{
  "d_model": 224,
  "n_kv_head": 1,
  "d_mlp": 448,
  "norm": "rmsnorm",
  "norm_place": "pre",
  "norm_eps": 1e-05,
  "rope_base": 10000.0,
  "init_std_qkv": 0.0321,
  "beta1": 0.95,
  "final_lr_fraction": 0.1,
  "steps": 2042,
  "dataset": "wikipedia_en"
}
Each number is 200 + 30 x the weight over its row's rms, rounded and kept within 0 to 999. Layers, rows and columns count from 0. The size before them is the row's rms in percent of the matrix's.

# gate: layer 5 MLP gate, 448x224, rms 0.112, rows 363-372, columns 112-223
# up: layer 5 MLP up, 448x224, rms 0.112, rows 363-372, columns 112-223
# down: layer 5 MLP down (transposed), 448x224, rms 0.108, rows 363-371, columns 112-223
gate363,087,158,261,160,183,211,234,172,238,208,231,227,233,176,228,178,238,164,210,213,219,198,245,208,144,192,243,210,251,161,182,227,270,223,176,214,203,186,204,205,221,119,170,201,236,188,207,216,171,194,185,173,216,201,214,207,251,200,210,211,184,261,182,240,223,207,167,202,208,171,233,194,185,232,196,193,238,219,166,193,180,130,241,210,204,134,197,243,242,200,202,219,208,218,183,207,242,213,206,205,192,220,234,182,199,184,177,154,214,232,197,218,164
up363,094,196,199,200,166,264,217,225,160,160,193,211,263,158,242,193,191,188,147,189,244,225,235,181,124,243,168,253,233,229,167,175,109,226,226,207,171,192,195,257,162,186,158,220,155,237,216,222,195,240,188,206,197,206,209,152,171,177,198,186,147,221,162,224,263,245,182,197,252,175,231,165,214,221,246,200,218,210,142,233,265,190,244,228,230,194,219,183,194,190,250,165,286,198,172,242,201,168,186,210,210,222,231,226,196,167,196,164,152,199,206,169,169
down363,088,227,196,258,167,222,203,241,196,192,212,218,180,207,180,184,213,175,232,231,147,212,175,234,196,235,268,202,165,197,209,220,212,235,202,194,238,184,195,155,262,211,191,210,146,216,213,241,244,245,204,142,199,239,181,192,242,182,148,205,186,165,201,240,188,145,202,220,141,191,212,131,199,176,219,154,161,184,203,190,148,217,176,233,232,193,169,196,198,224,180,210,177,196,209,173,253,190,159,220,225,226,118,187,183,203,192,190,167,180,102,218,205
gate364,091,209,180,219,191,164,181,197,156,262,203,241,194,182,205,223,169,222,277,184,238,190,232,206,161,210,218,233,205,182,256,201,178,213,199,217,121,214,212,255,189,209,229,194,207,194,234,199,171,184,227,179,222,193,158,168,170,176,148,232,178,182,210,239,195,190,230,208,160,205,200,187,226,236,210,227,185,226,219,209,215,231,207,252,194,191,161,232,176,285,198,233,262,227,253,207,246,231,230,167,254,224,268,232,212,162,210,156,180,174,173,201,135
up364,095,184,221,164,172,187,154,185,199,160,229,200,168,207,181,198,211,289,185,186,281,214,170,177,213,231,209,206,171,180,169,158,169,225,182,225,198,231,177,184,147,187,254,205,187,201,187,199,229,200,262,179,173,189,272,254,137,165,161,162,198,171,191,158,199,239,250,219,198,179,185,235,153,220,188,202,226,148,196,157,208,199,212,242,222,174,102,213,198,252,170,188,190,227,189,190,208,166,192,217,216,161,216,241,145,218,221,192,197,236,164,168,190
down364,094,182,180,226,166,201,229,172,158,246,205,203,228,200,171,220,136,177,225,204,211,184,195,183,263,179,217,227,221,219,222,258,166,211,189,166,181,248,223,180,142,227,220,236,225,211,194,230,172,203,192,217,212,215,233,117,200,213,224,235,188,159,242,167,206,125,197,181,218,198,179,256,197,260,185,208,230,282,174,151,224,211,175,221,224,232,195,186,211,174,166,195,183,235,224,181,122,209,171,251,167,182,187,242,206,185,239,208,202,191,195,194,225
gate365,143,223,175,210,198,196,158,243,192,207,226,218,149,231,211,168,243,204,209,237,214,218,207,211,166,220,230,217,210,157,168,164,158,243,148,219,212,212,185,211,178,226,219,211,241,198,195,237,204,211,245,142,190,208,147,174,157,202,172,193,192,239,186,223,232,166,172,200,253,187,210,210,198,182,152,229,161,174,192,193,168,219,132,173,239,234,163,228,185,233,168,154,161,218,242,198,181,159,203,219,225,169,203,241,173,165,203,155,155,226,144,222,184
up365,166,146,189,175,186,178,218,210,179,186,180,193,227,221,201,227,174,243,189,148,205,213,221,183,220,186,156,184,211,199,218,225,222,193,234,229,156,184,204,176,221,175,206,200,197,241,263,167,191,182,194,245,213,177,222,245,202,207,264,225,202,149,221,181,159,207,216,183,146,170,194,213,222,209,226,216,226,257,226,184,218,184,246,245,148,151,228,185,256,202,232,258,248,170,170,196,233,286,204,213,211,202,187,152,193,257,205,274,243,182,275,197,192
down365,115,192,179,208,207,166,200,169,194,189,197,169,247,194,201,216,174,213,231,203,221,200,196,179,207,169,197,205,247,206,183,198,178,170,167,209,205,171,210,133,223,177,175,162,162,165,270,209,234,156,170,210,187,201,222,207,221,198,205,190,250,0,200,209,217,218,225,179,187,183,231,208,206,184,243,234,190,209,206,198,200,208,212,213,197,202,220,177,221,183,223,207,217,201,221,174,207,190,206,266,188,175,185,204,270,236,179,200,207,191,198,231,198
gate366,108,215,165,164,223,190,227,243,210,210,264,237,234,192,215,169,170,223,164,198,180,124,173,164,193,174,183,165,217,172,191,225,119,200,244,178,170,193,217,201,203,191,198,236,248,206,231,219,161,172,210,191,189,193,221,212,153,230,192,150,205,194,211,228,161,157,201,206,202,275,134,171,187,197,175,263,209,198,187,216,191,217,218,208,207,219,213,181,171,217,197,208,134,246,198,200,204,179,211,152,179,198,153,178,223,191,298,215,173,224,243,177,213
up366,103,191,170,203,187,178,219,195,167,191,216,160,222,153,180,164,201,205,152,189,179,175,191,182,215,179,188,196,226,202,216,241,183,192,233,220,181,217,280,182,214,201,233,165,221,191,180,208,208,223,201,201,220,158,243,180,195,188,151,224,160,189,250,190,173,166,151,227,204,206,148,251,231,247,183,221,170,152,249,181,208,195,185,204,224,115,179,205,189,212,166,261,147,220,170,216,206,220,168,181,251,145,171,234,183,185,180,209,184,215,211,185,141
down366,110,197,164,154,121,212,162,260,221,238,236,148,172,159,154,189,225,220,152,205,154,199,126,230,186,147,161,172,200,201,251,181,186,217,168,230,201,222,244,171,209,183,239,203,157,191,215,240,195,194,232,170,233,212,240,195,202,170,216,170,187,236,213,163,199,221,223,213,126,227,160,206,262,196,253,218,234,218,156,200,172,200,249,211,218,192,185,230,282,202,164,200,156,211,166,257,154,193,207,215,259,217,192,214,226,158,190,221,172,162,247,213,204
gate367,102,206,203,259,237,206,234,217,166,187,277,239,219,203,264,256,207,233,202,226,215,188,192,197,223,172,234,196,168,217,196,183,200,184,180,172,179,168,184,137,222,207,181,263,202,196,206,185,211,187,236,195,248,244,180,237,175,230,157,147,257,208,231,177,215,176,153,190,225,165,192,186,207,191,156,162,208,215,269,249,228,214,162,202,195,224,204,199,192,209,222,189,200,183,201,239,203,201,227,209,198,148,193,200,188,176,221,229,206,195,216,214,242
up367,102,188,198,216,206,121,165,162,219,232,206,190,262,190,183,228,214,177,230,234,227,161,225,174,215,172,258,174,239,250,212,240,207,211,208,224,127,201,193,177,218,183,232,171,139,179,184,164,212,192,234,236,195,266,213,182,216,172,170,238,172,273,198,185,174,201,235,201,184,191,166,177,220,211,140,190,226,154,151,236,165,263,148,213,191,201,191,179,191,206,234,199,164,225,198,159,220,139,183,251,235,154,208,178,212,162,202,221,270,211,247,221,228
down367,096,234,220,227,202,206,183,205,215,225,184,209,203,214,237,176,232,171,217,148,202,265,190,182,184,214,183,186,219,245,232,115,184,217,226,177,175,237,188,210,211,216,170,166,187,176,223,187,242,190,218,222,213,165,172,145,217,196,201,178,247,230,191,188,203,174,260,203,195,212,251,250,231,183,226,199,197,204,251,244,219,240,220,164,241,170,217,218,157,196,187,223,211,240,205,210,166,213,209,163,215,177,191,219,234,222,210,242,260,168,247,237,211
gate368,102,191,162,234,209,181,169,255,115,201,157,219,203,225,174,193,210,167,165,182,248,248,201,164,210,180,187,261,180,197,196,178,237,167,159,209,200,188,218,187,201,207,208,214,190,169,196,135,160,206,192,192,183,176,207,146,195,200,158,190,160,235,256,191,175,137,215,197,242,227,248,226,225,216,186,194,195,169,155,187,242,234,160,190,183,193,205,237,175,215,168,199,149,173,240,188,198,190,217,237,217,261,233,171,189,218,149,211,236,229,170,114,225
up368,104,183,205,193,194,234,144,237,212,190,241,204,164,208,134,146,209,205,188,238,237,153,181,252,198,214,208,238,195,212,215,188,213,188,200,235,189,185,250,149,234,204,242,247,200,194,209,207,207,267,155,227,216,243,211,196,181,169,173,204,166,169,195,178,221,169,171,268,178,206,239,251,203,194,147,292,212,204,216,163,204,233,188,171,218,204,246,224,200,214,231,209,157,185,215,167,229,243,195,189,150,179,207,214,222,190,217,272,240,184,204,210,229
down368,098,225,212,188,202,205,73,207,128,202,212,247,186,216,158,193,191,192,133,181,176,200,224,186,240,182,289,283,186,195,236,230,190,208,151,188,219,211,190,167,199,291,226,179,220,235,258,235,172,166,173,209,166,233,237,192,212,192,182,226,181,226,187,233,216,140,187,229,174,176,200,215,237,196,167,182,206,217,197,189,189,179,178,196,204,188,190,169,172,191,199,288,213,239,197,262,191,182,195,210,194,229,191,142,230,151,191,186,239,178,206,153,245
gate369,081,266,213,248,182,232,236,214,235,247,247,234,186,229,198,146,234,216,148,210,216,201,177,221,172,181,224,187,204,159,230,211,162,183,210,195,223,270,231,206,232,224,166,196,168,156,203,212,186,195,218,189,170,215,145,194,190,227,218,207,216,198,219,224,245,171,229,202,256,161,198,230,222,261,174,187,170,191,181,244,175,233,218,202,211,212,159,234,178,210,147,198,204,189,207,215,171,153,172,185,162,165,204,180,147,214,218,194,136,204,228,198,188
up369,088,230,205,191,196,215,186,158,202,222,188,192,139,180,262,201,178,241,179,185,229,167,196,188,228,258,189,252,186,186,200,112,205,190,175,203,229,195,213,217,207,208,189,164,199,241,204,237,149,224,244,155,193,266,225,212,272,188,168,176,246,220,211,197,181,201,173,265,215,190,175,224,132,211,206,211,236,159,178,218,191,166,164,214,228,226,185,268,185,192,204,127,150,187,259,200,197,205,152,206,173,215,175,214,207,195,182,203,226,205,226,191,246
down369,079,207,243,236,256,227,180,203,244,200,233,231,190,204,269,165,231,146,246,184,199,177,165,212,246,225,175,197,178,186,198,207,157,204,218,200,166,249,151,137,189,203,220,182,210,204,143,229,218,237,232,145,207,207,211,152,208,207,170,193,178,247,213,235,172,137,215,213,225,196,176,164,179,201,186,213,191,218,205,209,202,187,244,251,230,244,227,158,178,171,176,195,210,173,183,208,171,235,162,155,256,196,242,199,178,142,204,186,190,167,119,150,167
gate370,094,235,235,159,185,208,259,217,205,181,247,192,178,164,150,142,215,190,181,275,225,247,250,234,238,209,230,144,190,224,212,166,166,190,187,235,222,189,197,171,229,169,207,164,250,178,197,198,210,221,135,220,151,169,227,200,221,208,176,200,224,182,204,212,201,164,192,242,232,209,132,175,187,188,170,202,206,157,141,208,246,189,175,241,167,172,193,188,209,221,262,253,227,181,185,223,205,237,140,203,194,161,217,186,204,150,193,182,214,223,184,200,266
up370,099,205,228,140,210,241,240,184,162,209,230,156,132,213,245,156,199,174,228,212,209,236,190,210,207,197,185,200,236,177,218,142,171,193,188,228,223,213,228,197,170,202,161,190,191,212,167,192,206,235,160,191,178,160,250,256,241,167,182,223,198,235,258,247,229,257,173,244,170,179,203,197,234,171,196,203,183,171,219,197,242,164,198,216,214,159,173,155,187,257,194,219,217,196,226,226,198,197,104,212,153,202,240,199,236,211,221,168,229,222,240,205,211
down370,098,187,218,192,209,185,214,231,250,156,186,229,254,212,233,154,165,190,227,228,162,232,125,191,197,205,243,260,235,177,178,191,201,159,228,172,224,243,250,230,239,218,185,216,183,219,160,188,194,211,255,196,211,158,236,246,264,206,248,239,162,219,263,138,227,224,210,196,189,187,162,200,190,138,239,249,204,167,154,180,197,143,201,174,215,258,207,207,187,204,202,243,198,172,196,192,216,266,191,159,161,225,224,179,205,196,151,247,168,200,234,245,171
gate371,112,226,177,224,231,163,165,240,160,203,186,207,216,199,200,155,197,152,178,201,225,250,189,192,189,195,176,151,201,171,198,215,207,147,270,257,187,194,166,225,231,192,177,181,225,168,200,141,253,237,209,185,210,204,236,149,251,182,162,225,199,203,174,233,178,189,176,184,198,192,175,193,204,229,190,196,217,220,279,184,198,209,202,224,161,253,192,189,248,182,242,216,193,166,234,166,241,199,187,226,227,233,224,177,233,217,185,168,182,206,218,200,145
up371,105,177,271,210,191,173,239,246,213,206,198,182,216,222,197,240,179,201,154,157,268,234,191,196,207,188,219,230,168,181,227,243,194,204,143,200,204,186,180,165,175,171,222,204,173,217,187,224,138,102,190,195,227,220,186,181,167,163,174,195,202,215,202,160,224,130,230,162,254,204,179,229,183,153,212,186,202,212,181,199,186,156,235,249,224,209,194,211,181,193,146,151,251,168,212,198,222,234,259,209,247,198,195,245,203,186,156,193,243,134,179,162,212
down371,108,236,175,201,180,215,191,243,176,180,246,165,222,179,205,159,166,268,178,233,219,215,220,205,175,193,194,224,199,170,242,163,204,198,198,176,221,221,271,199,186,184,185,176,176,247,167,218,172,188,189,195,244,186,143,154,222,174,209,227,186,261,197,195,170,144,211,172,223,182,153,192,195,220,187,178,196,236,168,172,222,211,242,241,214,175,176,188,220,167,278,203,178,169,223,235,177,189,222,206,178,185,206,183,137,232,186,277,200,152,179,257,184
gate372,095,203,241,137,170,208,191,235,154,257,203,193,211,211,163,193,99,165,210,200,195,228,185,229,176,225,217,186,252,151,140,209,211,209,229,188,205,201,193,179,204,168,228,228,200,170,165,188,227,227,190,216,210,128,159,183,202,281,204,245,215,204,203,216,191,152,184,223,216,163,207,180,212,189,212,242,265,274,270,185,207,193,179,250,202,222,152,157,195,205,206,199,192,266,170,214,198,131,196,201,195,199,195,232,213,163,211,202,167,211,219,187,193
up372,101,163,229,201,253,183,225,242,195,233,163,185,208,162,181,153,136,225,224,207,169,218,241,224,224,175,229,188,230,184,201,199,224,219,186,254,185,206,203,178,146,161,251,248,233,202,192,222,206,207,188,243,236,151,218,179,184,177,197,172,229,214,247,234,229,159,185,191,206,196,199,142,218,194,222,205,210,215,256,214,202,181,220,241,245,209,225,148,250,189,160,170,201,259,165,174,181,182,252,232,233,185,255,205,214,192,197,210,196,220,167,215,139